config = dict(
    n_layer=9,
    d_model=224,
    n_head=4,
    n_kv_head=4,
    head_dim=64,
    d_mlp=896,
    vocab_size=1024,
    activation='squared_relu',
    norm='layernorm',
    norm_place='pre',
    norm_eps=1e-05,
    positions='rope',
    rope_base=1400.0,
    rope_fraction=0.5,
    qk_norm=False,
    attn_scale=0.125,
    bias='all',
    tie_embeddings=True,
    parallel_block=False,
    init='uniform',
    init_std_qkv=0.0451,
    init_std_o=0.00994,
    init_std_up=0.0451,
    init_std_down=0.00531,
    optimizer='muon_variant',
    lr=0.00738,
    lr_mult_qkv=0.4,
    lr_mult_o=4.0,
    lr_mult_down=0.7,
    beta1=0.9,
    lr_head=0.00813,
    grad_clip=2.0,
    warmup_steps=200,
    schedule='wsd',
    decay_fraction=0.361,
    decay_shape='linear',
    final_lr_fraction=0.0,
    batch_tokens=[16384, 32768, 65536],
    seq_len=512,
    doc_mask=False,
    z_loss=0.0001,
    train_tokens=237300000,
    steps=7565,
    dataset='wikipedia_en',
)
Each number is 500 + 40 x the weight over the matrix's rms, rounded and kept within 0 to 999. Layers, rows and columns count from 0. Numbers have three digits each.

# layer 4 attention value, 256x224, rms 0.0583, rows 116-127, columns 112-223
442489507452498575495505470520480595515482516543473475532507514531548484480446459487496541481486496456527523502537539462470435490524466402482497545549576457462553461473476515452571479457479604464545453555486468452453451473511479518500541508518466494502509456508505533516577455545533470463506516486431506496421481450521484500517526487501
463520516458529505529566531479492514490567544503484556521527479487553525525492595518447491426432508427500506511484436493548532490489502495568466517491536555510429478558462504472510483526518436457462548508445453568442478516575462513490519553496486471538497536537480449467526473508485476490527478521532464457514444491500519515501551589480
524453432528518499396461460487501473483540539598440536479536473426486529504548501475549518526523499421478552473448463525523484538519464525523439463494549519509485519477457496476549445489534564478523476468541515527424496453504552461520553499482476502492423531508474561488497492491502495545566468472513464510507472482424557515604476430504
533543492443496482516453476529525552457420551511506503560489418452484507453441495545512514499491488535491519521492480514472504476420504579509516509424417470503533508508442429456531513501511536472540435548500500488526485496471488494529469483476483507519467504455506494552574527550510514586456475520489508524545525440458477427539512490548
550504560395449509505518522528469534534579488481493555499502473545483491467456480573504493560488534520521566449496480492488575507456505492444539498511490481455514576472513510480478561506503475521495487466463533550511501474568556540528464443534452526517462513502425539515495441538483480467536474539477560478502465460507529534489478595478
510500484416527591510584468483500529542458445517458505541435433613497475550450477508508477471448535473557514525485547593506479534470472479460485511492464410522490477498463483540465487487526495483516433497541492532492490460515485532501514508515526475536597452477519474567510523500477441455609568482492513474453470529478558472448524484493
444467488441482620471540515487511586476403521497472461472504478403533531492512443532540465469473481472492512496455444488524466470482484573475548484508484498569541589523415487493516491567523483480453522500506517539538491496520488427458553479535537491437484559490437498603532463472555482487523587486497552500516443532526426491433447478565
526491541502534528546507497441462457472486490487579475551489497574510483506483489532642520528444487530514521512485477511486466534562516513464486506505509510494552497560493507512553468542510449587491528505462503482534478475475474504503521509499496459497495524504499498478478507542553510451534499518422381535482507585449530565453522492505
571557510520529542525507530419479488501375505575540503483543408581532550466484540477505493527494508510431537456462508549507490452511518457534471494512556453499576511512509583497471524421419509491507467512512495506486509435478584473505505534497516506463546509527551488492468507497560527529498453461526558533520448540494506543478494492548
524559522509474397435454520520505470439509532521499478494517524422499496495489513448534442499503545495433509506483542459445474540542464498491446542515547494542557565508550491501475570483451404453530516419509430547548492491569569560547510508542504487588483519523526563448472488492496474557457560442539560520505510581543548436504453495528
529524537559469520495493527450514461506517523475472508495511530509511513506469545462506445460495542473482463485511417525494544509496519528561468525476504454503564500523455501520404542483499507473493497496493524468549521472526524556469555550416510485448568516566511456465527458484484475505437556503475550520520467514495411488486529546511
478509438481546516471479518490466514514485531435464472530409459464505491488477517513537542474449543497529469536475490497477560456488501554534399485476470462430531545550575563525489486499479518495555482570454439578506551513507512542440530491505431509476484511441530476497593520513442428532504539515522531496451511482502481473619503512555
# layer 4 attention output (transposed), 256x224, rms 0.499, rows 116-127, columns 112-223
449536479516543536505502536588530452418570534527556476444558587516495554508534531458554405485381437589484499513471522534466499497496500481533484510477471493518488500457491518416555523471500497452461526469520428491489529512501573530433535555517558448506453530519497398534466509457545531463477564602487464534492526480502519604591425545547
560517467483536522511474467538509464464477490436476530516554521532501512467485455507487559458537583589482548538476439467525505463435557528555469511473477442526492472533524470451524547452469482540482482429570473495424551493575568506526530486533442497452511553488523512420422502569523438455520518534470495520548485533529463522501463480458
436481517443546453513539456473558428489527498472472457472469559405543497476454559546445485469595527537463487465500515518542574470554512491491490495511466554454454547563464469444503424496455485555540572548523462555567479497493483473557432464556485564520536471483508557556438539498494471517592470519507434465550489526440456441501432443487
483513545564492518464474524561460566522551440522476568445464527413436533504483512517500510476478525490565545457546478504422464561468506441504513490450498527547504547527540575472511519509515556514505547506531594587553473519485459531475411632543451459436506433497485489437515461529550468512497458477406487483488451514508515499521483504501
479546492463502604487507497553434498448543471495509524473468502642521572492528486482547456372524468546529553496530559514526442456499556447469380470477456444517469510515518488462445556425564436542541488496444478445435538459486363532568475577471474471452463507478508558512472473565469460430477555505520492536457555560487507426464538529504
430573425381527513481505535528433468476477584561494508456571463509505584477527505556463485536472538526449511465520465452492453473586505517527512483533450574527472625496537548486516530436428509501557507547482476510465486535458460507552532514433441487534460490560507467468493531544508498492453519474515536540540539465453485483445456558452
484606560487509524434495471405470523463508470475451566468553568498515547419493563519423488514540499507562478469495430475505434490450457464510469501501478476415477527473438513527448446395485429565482522508410496483487507591544544452506448531455458530492522509461542578506578525499472497499592453467488555544598471480515546468594548444484
466535454563523458447497498515432515498497601561464454598563452467542482452535440448437522511481540376588421531524466434523577548503504492566536592506451487538511495536483505426577521448461487525533531497503472543548460472474581509438488473558574586526487510464605493474532484496621518456480552509504579511478429550516487459565536437475
495491419454538484493505484469525497513493510542460511488515586506500443507536463487552475506434432522422521442556492502560489538496416539502541477523473518497596547503534489438503524524520463510508465453432498506473461518455487555461453441556482516465483535486503545474480521468543535445486541533539475491486566573448575517485440505542
565484397519528447497462401563499501523474560480456528483507511534569514528449436435486476497543519437496512489536443477512476482482490457483488476531487559474561416456505488551459503537552550517447518499464517476496584473568515519536496509512502522546548457496364526522367486471523570430555559508518471521471488418432470469584498487471
576481503501528501483572431488485526521486460523526533580448509463493487476519474537495512461513408470458479518541460466502475511424462441475514523511480536496551544517542499526552470504486475437498477483444489489519532504530521519497456497466498452452464456510493469479493496523510509532537522498516500481474512491485484516504545450467
387503578571534465463540456504573474518623529543458515533506473394493538499588549505468504563486483513518508506590529477520511525497510497514459527515499555470465499444486509435469519539455520518494489533442544419425533468502502461544473498502488522498564468464404512517486509507497531540472488464499483505472507481556557484556465499454
# layer 4 attention query, 256x224, rms 0.0628, rows 128-178, columns 112-223
501538524480536437532563523448485505473466477467547479481527494489484538515537464481456552565573534470527527549568489463501517546527524491543477497520550594491525490468482439504519538460504502532563479510560469455553493528499421464492487445524449511542462562480474506467522457514431498466493444488522516458457473526488415428420478475526
483480454478452508569476463479522439446479539465542507513462475451521476527516429575471509504573503476581464489493536459450534521537554469527449551525531489535452419589411528557550472451442517489506514487534550553471521514462509455500509521445479531527560487455460472489493430551534569580481453464423513508477507458433450504487514482581
455489500556485489499477485471553556493540497445483479531484499510469497465488598467487462537530499482457452432463487530477488471500488458468465481480540446476518473539491536487530474513517524465472430489481528569516525565506484542492472483477427493559509490544474504489533460487550389544495539481515524586563566487454479552525541505505
490512512497461502386503559424549530468478435489534533509507516532511481514549496514441511500518499515465523563503501528510487482461523455522503521510555515445474467434451489494461433452509501484491498541497458476508455490489447490492495469478498525500505497550534536473518519491511544505501523484476574512529517441476569477499495440494
515519497525510483459521451559480454507476522463464516471456504507548477551492523465503518531507543484502464514499493553449456596485471496474456451463418524529494557444496473466455511483508546487508479516465522552476524474576558487511489537534536459477464517545484483484464509421465474450511449537459485502559505543504534470529565535473
519470510448422466481542475495559483517488512442502518471512511501488530459487492436506521523536477518506544451467495531446464472482426502479451552552523522479531401465500540476529483454499452457510499504500504552486520510515534475489499565511399467521530503562444452425562448557461447469546448455444479554584541551479431510499529476537
525512554429511532438466473465517531506499536440561561478459571572438469492477405434449472462473429482444479491505522614511502541497520450485471531534529566455401503509566473460401527491511524522477438531519466468503502506499449518541478441570502522527434470512474504498474465423495451490521442547504470497571465511474519460545546536466
543532489466497490478510525520552541577453508521578481473426524438504528448494527469477473521524442445492470522519534505482547471491551508494479516498552563494504465511486523493543523380481548468504498526558489497521452446492497451463494538438471460438550488510537571493578486525499517568542497552500470513519472464538482508466488484501
507529457506435504563519556483451507554490526443522538514448569514495488546515520513493544474523511549521475468470563432554570524515461560544506484443490507568451505495455540478516509521529517534508395498544531468470581514429437530528495468508506437563536515484455583470475488520526503490481459474472496505467525462520454457480478506477
515574507518532522430432504530473537453462522509598448461483517518470475514520492527481516517453522462467494517526473469539481484555549488516497495474495476458467540448504482538439485517499497580505532516466448443526495525506507496482485413553524545559549460467537528486528498534541526609538533465481576491444483488515530483567508543471
528482555472549443457496568525487502467504515475526497466525434515526540560536532551487484508511513482465593505520423488501533553521527481503472537482480505514463475510479409483457507505542530490517448513545498464531528544542451489541496449492463516524493511437513461494490456488558565503523565527495504512467479446489574497494485522479
526498537519531516484541541453534558516487530532471536571512505431531476456482494454488530479441534475483550493517487514493499473483439440461509500524454466505501546447497503497473477526486518476482491544549508528503512500516515504478531572509501386476495523543506449505504501508462497524622526529471494523538552461482536507518544535500
502558484517491528552455497522479553466446453483417472511535478469523441453441501526541531486450517456529565485505530503511462580501538533465478486474459554563485475590477559553551477568486536451472555478526540472445518578471475524524525502556468487515445510474508543487432507504602516552471469508516530536455504494467454459461392521499
496522503536417462472467560496417445506482568497543525479536497477488489464510455456485535487494470460546567574512527589524544487480452532504531506480530469511482557547534562524413572554562528483463508507610446448478470532493439523542437429504480509553510432486537491556467488526504550526509473502522488544512466469452547513503463550484
513551481524439491441452574519444462524503458527515415515540522425449494445499534494506456412517503480491565506530494523487464523494508444452546531502535559475538499464533498495477432447422574516464494464553428495569464498565470566502498497481554457452485569506560469549594511491458520512496520434505567501517498533500515513523497497434
453476524535530558433524438530492515552512524560413482431466516464511543482510512547422570497527551504459513529522525501443467484494500467461553475463489555536566538573488510509520454511515528533490531457548558508453522415515509512507389544489526502458537499499587506494428512534515456470493495512477447451481503492496552572509484515484
458445558492402419416496479501498540541449577499449546503530548556499543480498486543428575513474523508514446497504448477502487580499491485504549550501480477515503578483538500548478552464531544473474480515474531491549499447547518421454437515452609532515427531530541458531450406451478469445517493584527450515520518454493469473514479570503
514515501505496537484419462516500461439498532501462527537534449500518512461573460469492530552433531536524501531478447444503519481530525622494553528538495549524549494507474511477485477540497487462491505490541468572480457556503558601521485492464560468468500495470472464444533477506444502480513523492500565497466530555575459521470508531499
515478496440486591533503511516563491547577574502437534463526528553516482457475542424476515566542484514519482530514441473537488454504468498482582425570542483542453447488487422528455474498464485519541514546471591555446493546526515524508554528521421468498504544505591516497486528449469515481431538499473444514474467485496470487531449445531
530515486494552555520503497490478534561486461512503482499459548480515426533437497501494498557504514528436470510516500482493452440495474513518512511437493512539512467529433477495489490562492535420522500438575544531520546585532503500519563504524453439496483547499456558495445405541543392426503454546505556559447506474571470553457543451525
536462520417486479526493520556505554492535508463514463568522572500448496443456519511588524536509553443495556470524474474543480561344417492475515563562490487502493459570489515509495509480531557479497534444482481534519461497480504524503493477443477447491507487497573493562474466513556533487486467571467445503544466560470502479447499508505
535568541448551537538540521501481486465508563499552470418502497497473582506561482584535565508465452534493499503528510451494494498543533499482471480465548426501499485499539440522526457439440534494460415481506579490600447473521555482498529441479575525515494468507487441567405462579444484487524604507537490441470433526499577539545531428466
490480501525469499460425535513479419489508531478486564476405491541487585557498486546439480502507504493503466472474509557527471452496476526502517545518512503578428510404503513486485528437552527507496450458503575460497522507541542446500537535500380421516464553504501510442560514492450500489550578442572487531506549448486534468608428508518
513460479502580520441453503453524477432558509512534486537529520538539482450495516555452498493539479431512445452505528524446451491402447474524485577504508454395462505458459445482426512555517528546474469547498473483496438493484477516459489496529497475494573498543563520574460520419525431480467503510491524468523395527458493443501446517551
498461436486466394514548522419519494545479465459479496399540415498581423529594480542577492436549426536433470514484446528563508497460444482545511548579507507471459534532544490504448505550509465515507503528509547472602540524479479486525482468522410538501538537475522507477516521469529453461511513546562535428519444451506510444519514546514
492572568554514507389510475542401562576501554528529434461478506462528476499445505498484484495550512520623468426500550461465541516495512550518523451509489438535539518467528431570463515511445489497479441493532480499494406458526543504514462441517494525500486513458511536463494530493529546458455634532500489465501533505560456511501457523466
537478538554478490527466500566450515508413453517520513497478468533491476487544493474467498473444450485528513515510499460475471421410512491580527464483512566609501495552465512493505536520524556505509495488400495533499507483487537501453535596528487471475472493488474517494471478558559496588509532493462479466514437591494466523557511490502
490543470544492509444486479470565500502485495430484475525568518475480503507527496476443530496471450489390446485478614570451414393537447519543444465457495452450493429587470479520564522510487479469481511428488545423467532513585490520545528496456499507474504432494499516501520485482485476500463518485512507529522563488422552490496544494503
548475416491590477469460519560521526508452447468570486484516480393466508413517499527481581462466483507502478541585482519499458535466556415493527523497485464565529457565487428495546607477512511491493485500457413446513519490520502454518498555509428561481530479504492516472493562486500426436519519471520516580519533481397494517502522474548
568512638501455564552499498473480561596429487554470499502490550428509507429423398532489533510506475587468505475476478525538550453535500484549444497457470489474518483532513487505431512487464509514548544552492506551422500476512515509456518434500471527524473565491489501467537514452464520493470495458507471467536424510525508491509424507477
583521470505510524524456482499516493447441519503482508502485405477610510529466496514528486479557435529511497482509511535530525414455487481416478478546531471514533608508536438487557495518588518514561476494437525592469506483524464519486495482482586571438456502466518513507487531537539421483547534551570402557531496477489556520428487500468
528465479543564483563535570487521507528506495477430527567561471510491538438570498521548533506519483540482552438514559521413532537470493492474576543556441526540500490415510626444538501612487553485474469456495409527468482560506437554497525509471514414480475507439464481530549523494479494498502521498441390466562503457452513475554436445482
501461416505499509490455445528495497599439490470449478493447540566567523510519460549490553472501570512503568479469504481423443567530395539568457508451521553487514507582499511558607500503508550497445523527546494547387440493472534503484535592493593494521443488494462504512499497509432488442415497491493460535507501531575489414462512471501
515527461491466538491496482488496510465511442605461437618487522537464529497531504504485488404505498487488470455517449577528437509451468545544434531586568486609532434520487527451424467424471450460466596486444506554421484510572475439479493521576434484533470498500486459516517495513548503524566523502461522543552492505523569472511533508481
495515471493461518512524515531462526499577497493477574484486519483477483477511469492562531550483517457487526532498508481494565508489519563488542513568446462406529545455522450500543483428467468449514431455429495499482580556457466546436501474485430507483481502454479534489532501513515482507575488520602460459452544494507497477479470483539
498508545513537481434554464444527507485485414579496553455524496476461506432549520508503593541552484476482516461473522465470511415476591500528527512430494533487537485481513533492474540449419418503472580456486519564558507505484491520468482464493564476542562567593487472438474579473556533461515451500456512505549521424517479479462512555445
549511582609533546532503533469534467567587494541484412510483554511467492461508535500502492502478529455472544521434580516507488498459506491463518580491494451576534504565485460576490512494501452517464521449519543507477510479442495564582514542471484505414456475536614481490497552416516522447504480484467516435479511572508585463455522499531
483426402425552515488512500470444520524512526559527564501468465483401500430498405520472457468511433504567550463478510507497458505483496498530550530475535478477518567470495471492523523504429440469490392484506515472463432527544533455539510550523533542513433546496450472517524452541512493555546442529472512570483473487560536442496453584472
512530522507511517573502507462536456499519541507527551479491482515590524507465449515489477445470488404528541421561531434490459499568533485540515511541564520468518547519502575526569563438454552560478472596457567480394512449498488555590493534464504563466497470432548558539463449458508533472566581467496470487510484480489553529565485501529
457557553512446555444530496543483493515500424493577565443570501459450443467532474602490539536480544570490451528529506505516481533496490513538460535539527450497502407510418520530503500447504521531451481428484515473526492443467521581559552519474524408573410531525480490505487491484519486515497445444514467472499536540513424459512475477447
515505560540543548477480545457530495427516577510544545480486575562505511520553502454421473511485429465574459418426432473438518449505489528522589522554504525477465441451632465477509555493449419478474510508477521490512520503438566563463534576525490554487506496462490467471534533530504507511493404524502501449513463497493453483555486538432
472494585440536518452559564480514571499484563524494565424552433479380481572482518489574531474501480560517402476429474531478526535522471461563510494475586511546548519526459480469504568461461510521530447504482538514431468461473443521524482479493467507490512474557513531460503516425470508524482496540522570467514495439460443527435456489477
508483568480502527520498500494467471514443499541522488490483480494452514430523481524443513562576558499491521532471460530535476561422481552520526538485534526562527573479465482494401596528430525462539436515458508461527494553376574521507523438496467544479518432527472512484499538467482457442535516488556524505495489495520439492456553541500
555440531501524566482563454473362476498542496456599457473463481458512433528412443449472454497511459489459495473493493477571482510502431437472499424483514426500508563529519516484523548467487527538490479492506464506519485510593530507465495543563550527499538560495470477515452474507535621452581484485434500521534471513500581524481462482430
468578438469495601513508509454522492513544499438490444452544529480508481468546481526578509479477513526446439491443450444533556523483426532459622512484544527532499570471453538506456526452567402537508532579553490489416517603507528477488593570538499502480471574502486505513447438508510446500523551451481487390498448486519479549592514439455
532553503524523473432506527480540489478512516527486487451396475459548482493456505531535484500492580453463475534486547444521574500521566551529560486470526539550467475439492454465500568508523485394507434454483511529537450471495480552557483552454508489523466467429476435493447487476559565416533461462458482518449482476495482547498581502542
480506494534477530552413532517565491470493517481496476490534544527508514465508413525459436484562479441534472488490538473490537408515538526490539488501496470508512524499476467479591532483478512512531476412546366506460452474524521457542453448511507497473485464565505471514468493594473538569510445484515433530520551448521444546485473506500
530525577536553477505502468580507517493473494548539427538517454512467489489492398508511521446565480495462542486417474513528483574440464602500481545488463494496401536475502532533473584490441429520472498436551584527523441411577440507482474506481469543444428544468460511439489416535472480496462543508516434450481573501491527557497492508465
436483545473503518491402499493499554574521490525464489483574518501475542491468440492465498511437401464474499456536531530467459431477501502518540477514497529543563522474534456500502519517524465410531558407476555536556492496531444529482495552413510496486533518499495481527510447458396483486477529423385460538453564499515528538497509523538
551533524516516476440487560563418589523509548465484500457494504536452493539453480526552490527548503484484498560504462533428545484562503563448470527577508518465448522500483493613504461477541418508549551522546563558503485495530377523481493542561487497493531522526476541500564521510486526385499543440454500431498568491484487443478484465439
495500502454473524446433504496482478545490526532510544478407478485458430505555529570445526518546549424481579481374529519491490496535524531491495518497454473414502483532491549531513521486455447497532419528471394519461544520520530480530485491492509653508504507579529515509512450553496470458480505516455545519501523557502447493504549491455
# layer 4 attention key, 256x224, rms 0.0633, rows 128-177, columns 112-223
550481546524541514508494484504568522604482511521496489502492439467501466444490495487480549479433553501470531544522450459480462423464429562445477433515475533498530486465462538500506487510494531550482507578418514465493475448441490511517482497432493495385484493469446525519536531451477562523414509549561590525471530524503535556518385577507
518539511583525472452527521476418492542499524530485482491527540574455474434478464476517497531476508511503515406484481547440542516543518518568440456523575533466562545406507491473478538507511464496547591478475498448483489471460466525511474420524494438471451482496525451495539458554500532455486537427534551456412441485472498560521559409472
538522478495496524461538544440490527480525553510489474538527473494539515504511443519556481481493472549492488490511462540505492496479570457500554504448485420504486579456522535529446467495429443484517489518482464428475487494522465470589474484422494513503544493489528529504502560462492556514542540510453450507472487511466523473460410462464
499444478533509504460480495534491501493542436433518452503484530474514454483498477451450510510496525507549455469464545527501476530498518477503511456463483486560451508554460537495471449474452509471521492489432482478493586506471492479475540565499604466494511492483437516481425454525514437512499480478479455567522552548500451487464589562533
521515531553477484455496463551402499541490470517598554497489509481553521539433510559510508481466490391490515506461470513489452479545545452559593484465403535496423524494459539453496539560555496562489530439553446531546462482561534463563472488499546485475457533478511494554518531524518515495497496481584493448465498420495577450528446473440
404462520534483407548487441564438509514469521481481505502443506449498555442525483539461483531538488483481490500488508519488507514501562473449510439508471478540577546482437520513479496484476504529526449500507525514514500499432457483534524502513411496436538479500549549577511470488545509513485503460536517554484481452571550597503452519458
479467539568479508510468495544521409489483477456454501420488476431606450479492494555474509550450569520523508552547538479525486545482522451491563421467518531620539499482422523553462442482550429483557480501522485392508548503506426530538510506435532457453514470534478479449514471536453540531512438490499441509489511502462556505499470475449
566480516492499556509504526460526465523547463439512511499502465564437486531454388500511579457515411489549500489598451447517451491546480503490490469454481517524474582497469474477478526472507470493532555551380531447510569445458495435475458516516488487451421514554480532462502460516420540516494489452546566500525499571437533499501453505522
554458509456494487533527486503551488516551526513471505491485557543502487481507447480488473486511520511482481514457490511474477505477480478464532471494476467528529544453539517515466544468441471515428494460497501497462492517504526478437548580528569508462547525505496508424467424515533506515523520518456448486470459494422448529473457497507
503583496530470437537493485444442453547523439511473487458530490539484484523547526481429531516424561504522591479483560512413543527492425501517509526473425618405539473543479502462399539567572545537459559534536503531493522443518589471450542500439443489483495532572484490500495424474516463477461436492474552532517529538483496515508543485586
563517594484505578579483502511541424550512405511521460474495488494536600499538531426501522512537597491508487521509594496470501489442467426513534494486492520476522499519484495456497564530581445527498485508478496521476445506441550507548479476527499528477480536492514479497522543442497500496513450505540532425459547545511472500456498555440
475494476494563512489508465568487499490491498483529462508492413478516569535508467519526408500483465433535488535487529525491460521516580516470500554546451482470473496466459421507491517480481472507541491452477517488404550513551461484482505476474451469456479537521545542541485429583489557518487485508541457481521507507548504489502497452481
454539518453551551451536553526538547518475588481527506509557442563462555538496498466475513539451438424483478560463518540539554510525473491454496511463425470509479528496501463531468459508494508493517483487525512503573558513492500502490451532487458524506564551448518463562533520504491554505589466579501475508539451441486561439497490489453
507524493488513507540486480496437471525399465433463575459481434438493537538484562467509464501505513457501498554577543541513483586496555450485515409512575498480481462492497563433474455499501552509536475490409461472442525485532541550450528502506492508521444620549531549502507509489482466439516500459534513528493501516498461470525508449515
512495427501486535559546488447525423453533540535499507448519442484443551502485550524497544469521497474519497440481496541599499481445574437506502477488566480531478543479560549495491512492453465436509516492530474581517510490504546476480464483552453554545544505545457459536521420466499554468535454550524490538514495474538515506522516534451
498425532452498546495499477534501518412501507499415544565584489513518482460501529480465515512522480515442495433554524453549514463479458545506449483517531504512483482540549475524520491451465509423498460566449544485539465489527519493445490522486593541503509533490448467458506517547465550463467451519484533470448479480499446542492465477585
534557429480487489566466489510565573441511508479466496423487514442519466471486507554433523436465509602561454487483484519570533512495519546482516529539539466500472528504598522549551471474467514454462565560471488533509442494534493514466506530480556433523561513562469523451456496454436499500477520516480510441399506455497475540489436504516
483554430511522481549469474479525475505474528523468546514519507503446473515512468532551524414531535546513455507518460511471505506487538522516453551448514566506493476484539535510525489529509510463463466471469551548498465483523419511565502469529477559547559501490535413468538483519520444464533509545581494518492523493522511557412535485474
522491537475438467528508532387473488524597485486488535507502530480480494505516571506483493513468481501516479516480489435559368462512474534498567495475464477539496497567504507482441440492490495526465475444506520466512508493523470485505589486546448514487491550501459529487513448479547517522466533545452464511492477510551440527439518515440
547529456471546523442475576522562458452570546506508506518546477534487490519562486533522510462438470461617547508519430571521551466504530460481550505574531463453501512510498538523471521477471490540456573545469437474424440503467524533518489483420474509539503473497502477443457481500494544515486476521429477575479473511538492502474481459420
485527441507517511471435466547484503601510483446448511475524480497560597509528520611491432479476529502542547538543497465481511473522484446482523541585501484478459546551467495527465547513451466530447492468484453538489481554518508545485459415511522536495472454548470478538478523501510514535422583550519491475464503587582503505487523474423
475461501466484504435481500517531530513549498493551572494490536437554421435552528506499486494515552570520455465499494470486508476520503407461516563479522503539449509447459475512570508520626501426476507477473502510548483497463506488460517481486537474466437473468511524538453477452437466461464522493518506513498536461472430511454564580497
500517448486457428514518530477533444470528500463468477552558574490499457486490473409430450460473540475522553470486489515475444469440538458446495512520552480521476511499543494506487508484533524578519448520490493502493567457436494537510584488408530534471491487502509453488468507509460551536521487535442556557451492568569513532494519525503
597496520515463497426466505537484493483571506452517456533496565502492458441468519459437484520461424484537488415505406441516416538532497516552532461499473436531470554574525499510538454444499551516409556501555556469539490504492515454433427462577510522477506479491478465495553533510582535520531480466481504444582476459520542523462490544526
449516453489459543460465508520486503493528516498492451477568511501448504489447486454486515512471463494555385500526527499502522488464435470515525490441550536534482500460424434512498546495459387614558505567424500496518532520508467418504490479464544508527501505614507510432469550461492459462512508469464472495480496491519525463529547538457
506523498464490556492493557470560516398584562471484460540500516498497561533524552455526510492582603524505434504483498476562495526477502471468450447503502488537429519531485477538500503502463488387465557490534487451519443506449474488490554494530481465517601500447466527541481545477515498503557497570523527529499435528520425532448460488525
439456515548486508482509473437491486477435471497459536496558430519468553484480548518478427515544526588497496500451438519492494456543485519479479537500462426507522474430468506564473467461530442458516557546566489491501511532529473416487519550470554503476492487521514527493488479524542530524447537508468472525535474527477475498561450466405
467536490512392523462481500552501494549525510484551585488517516567546488465526406479493551478520491454495537563560456536503515435506464462553482492508472473471508464459518465470575508448582536483416459567462457545498508495496509465505501571560554556472541416488568476573414484446443486496545514455448612402504496478526532518471483478577
487461538531493541523447491441493430482436483557459451550517535530530451478486450460539524455481494550527507499459540591469523509496482465426500471537500442500523523572547539571548537436391535483527516534553568490499462467493509461444556514469503538565481464515526471470498564468504462417485499527474516491479475546468517484539489571515
476507459419512547525493521552579416544484500544473477514417487475475485474430483529475446468570513521524544469485522488538469565487489521500535533471452530490546484522461395469507474499437519488534499469501461442514482526430530431539506542538532469498538456470527536467462519532488563485459500523473489501527475482464533548526519562555
434518505423497509510441551516563524529538521532496475531469540500504540534583477501571512548590436537521472492503486463520475521474591529451480503604451432538442523488507533450544471459460479485477506470466489517508484477566467563479498534522531444498523533468488469478521484529575473509561499524449471578511479479432445543444461480473
523444560479439441474513491504539558509551510567577523480494483512521549529418446525474453482503450468488561515472482444539503481563528469524500486556402484456505474465489498503450534549499519374498502540450525534492519444548506494456494463566398494529478484549554447536510500466492463562544522486514519517439490483533515515479472477450
525476482509542496470461415464598522514562529363514464565543550537532485551453549475507511487622402503517528541550483499486530549470511447493566520511495579497541489454558523597471457463511481437553530519472472516471450612430538404474550462502559504576448478444550493504498516516500504554553583519533479489530437476464485490518575457551
473516567416526552527529455524481493452467609484573552436512481457530548514466507491534551522461599489530534451533454535512571538487450448520490501460549532485473486455523471421472468474492527520467559421438557536476587576426542482526493481606447528529538494451493495508487502499425513511414478512456448497497549494449542528604459501456
502561437534546493537524494575534493447445532465513440534463541477524493491516487532550482475476468556535463460486508454467480460516542506437530487536535477486515569487508470569488483549451574496480491535580427504562578500477471484508424557387529504494504464460486523469523572568476524520535466514443464483491569462477514628476549540530
596532493485501471542491570540425481477567526514555476503436585649485482448482476504521543473456569537447514518531477468528533540503556536468482466493474522406552500415496459583503550432552523486476541484487533449514546535486511484516498460530485480611484544503447534479486472477533473523574418475526487531524475452482434506479447465538
573528410495518605450550498504532539505552576417532496532556471504527570440586492415409551478548507521465558496423439472466467488597499504467512513474496478477473575458545537496581513472435427475482507503527576507497558524470441534452494473517427527512565500509474457467486520480472475470523542522533480378496522503510480501493522536496
510434488553526531390492557490523472498508542499495442444515485432475524574490456480466435515559558503561435448593486465488501528523509530481568429532507431448473511397472458438484512512507534484469498506488501485489546414511446507506451539563475450485559498444510420498507514490417455579495495483534544493553501436445483466447473449499
534486488504529556439450474495651464451530491503525515526479522386414477498555480494478420601527463489493491535485542581449440464461541474445522523565486480502534470477552475490449537459512617512507450480478469478496458496539531510490530585476472453449453536564489560561569518497514461467516506432481551522505459542491471525502486438516
525535452476496516472459555504472548469509531535502485474539499508496488389499469571529518545539451506512537494433571492474585513507471519521524502513493454514498485544466514492441477516454458427507521432537483486456507469479449534501461463441455520554458524551519531435459494500527502607481497443544591464483582526449513514497522474542
553471486536492462476423447499505500564456462509430497424425499497518482511428565553460524505494596547527495501494500457459549469503487542517536476526483546461455503469428528514530507610558493575570470576524496510475502485421485505538499477517511491529510520397494469494543557494499486486525490407478497476544496493449517542518513547474
521536538456458487536399443592470464467480484501528520447495517503502435556501524533517556492538517479504547515482605575460525467362551435530463459472499440494584484487472504513517532519507567537443534543592446448506556430500488488542538544537448448475467451520519508552496391463529488526531454473536480472538521550553500484535435508491
575550477457547470503421444463571483480410441542510501506527461635401547505525483558479557513491546494447463465563496419398509548461471462487517454501489475523546453481533557541490539498527483506504508529527526435504527479536535481501530456519464402515512478471498500484494529520501486476547518505531492561518474516499538487435534506423
536505535494464544466471450473578487488491481519519478445523512389614512474509494544492496476587529554482487543524482567494534417503568501469545516477465533517545553466456474537477479548503565508504495440497471547509550512583508450501553535408513498462509407523431499475542442503494540487491469449461447499499489529514542449484501465453
463482550558533430475480475511532486517530508483472487461574474510551544543523572522504546487491379516562512444488466484529502534514518494509503427416464487418501548434481422518543494544469448547492524478484544596451468491487511474490463477444489480468478493440501519453494477411564530509504509546547509527466442546503533514446455607568
543542472617557467496411509534543451410491545510435567473547523516502562479538500479568477477541523512474538522493520469507556439566521465493546472531517543445525520469522529451528548517451540494468454484467441517399569478452421513489471444459538504496505447516504535507510531467394488526484472554509452494428572494540448503508498450441
565545457484593515503496445474501529555453472474498427475449471517490479518537510447602474477473548454432519558492472504512473478531522549518489541486474499385455518489493521492497406540522477413522457443542472520490577477527453421509483470473557465549524488510516548448487582439517421535507429524475534623571468431518500453510500521517
549523491500362604564504452522578472487524505505546475528498520515511560454533421503438523465528540501468523525415477545491578467491495510456411496497512503498378593410447460567506429463535482472483480502494446473472571546492482590580517471491479510460529493494480497421472487494509489538458450491537534452559549477519489494561460556471
499558536477490533390524463546481495424461530485492528486487496502558525409456460548526483429491505616472421534483473534604511469470525429458443505525498428479483475573487503521430418442508536428554460511502548485462507588502476539600504568516494443479569457461505481515449518547492490540546476525504470535445490563618475530467571521465
424565573487438476576514517498458471439510519452533536510473548493484547501601561452467496498497506547541430534529498525502451513428580622454516516511530504509508483509551474496433532578550522528557527490447494442489465470422597533473457453421457504531536480490529457475473502536476436537527555537512479414530432547564477500499506481589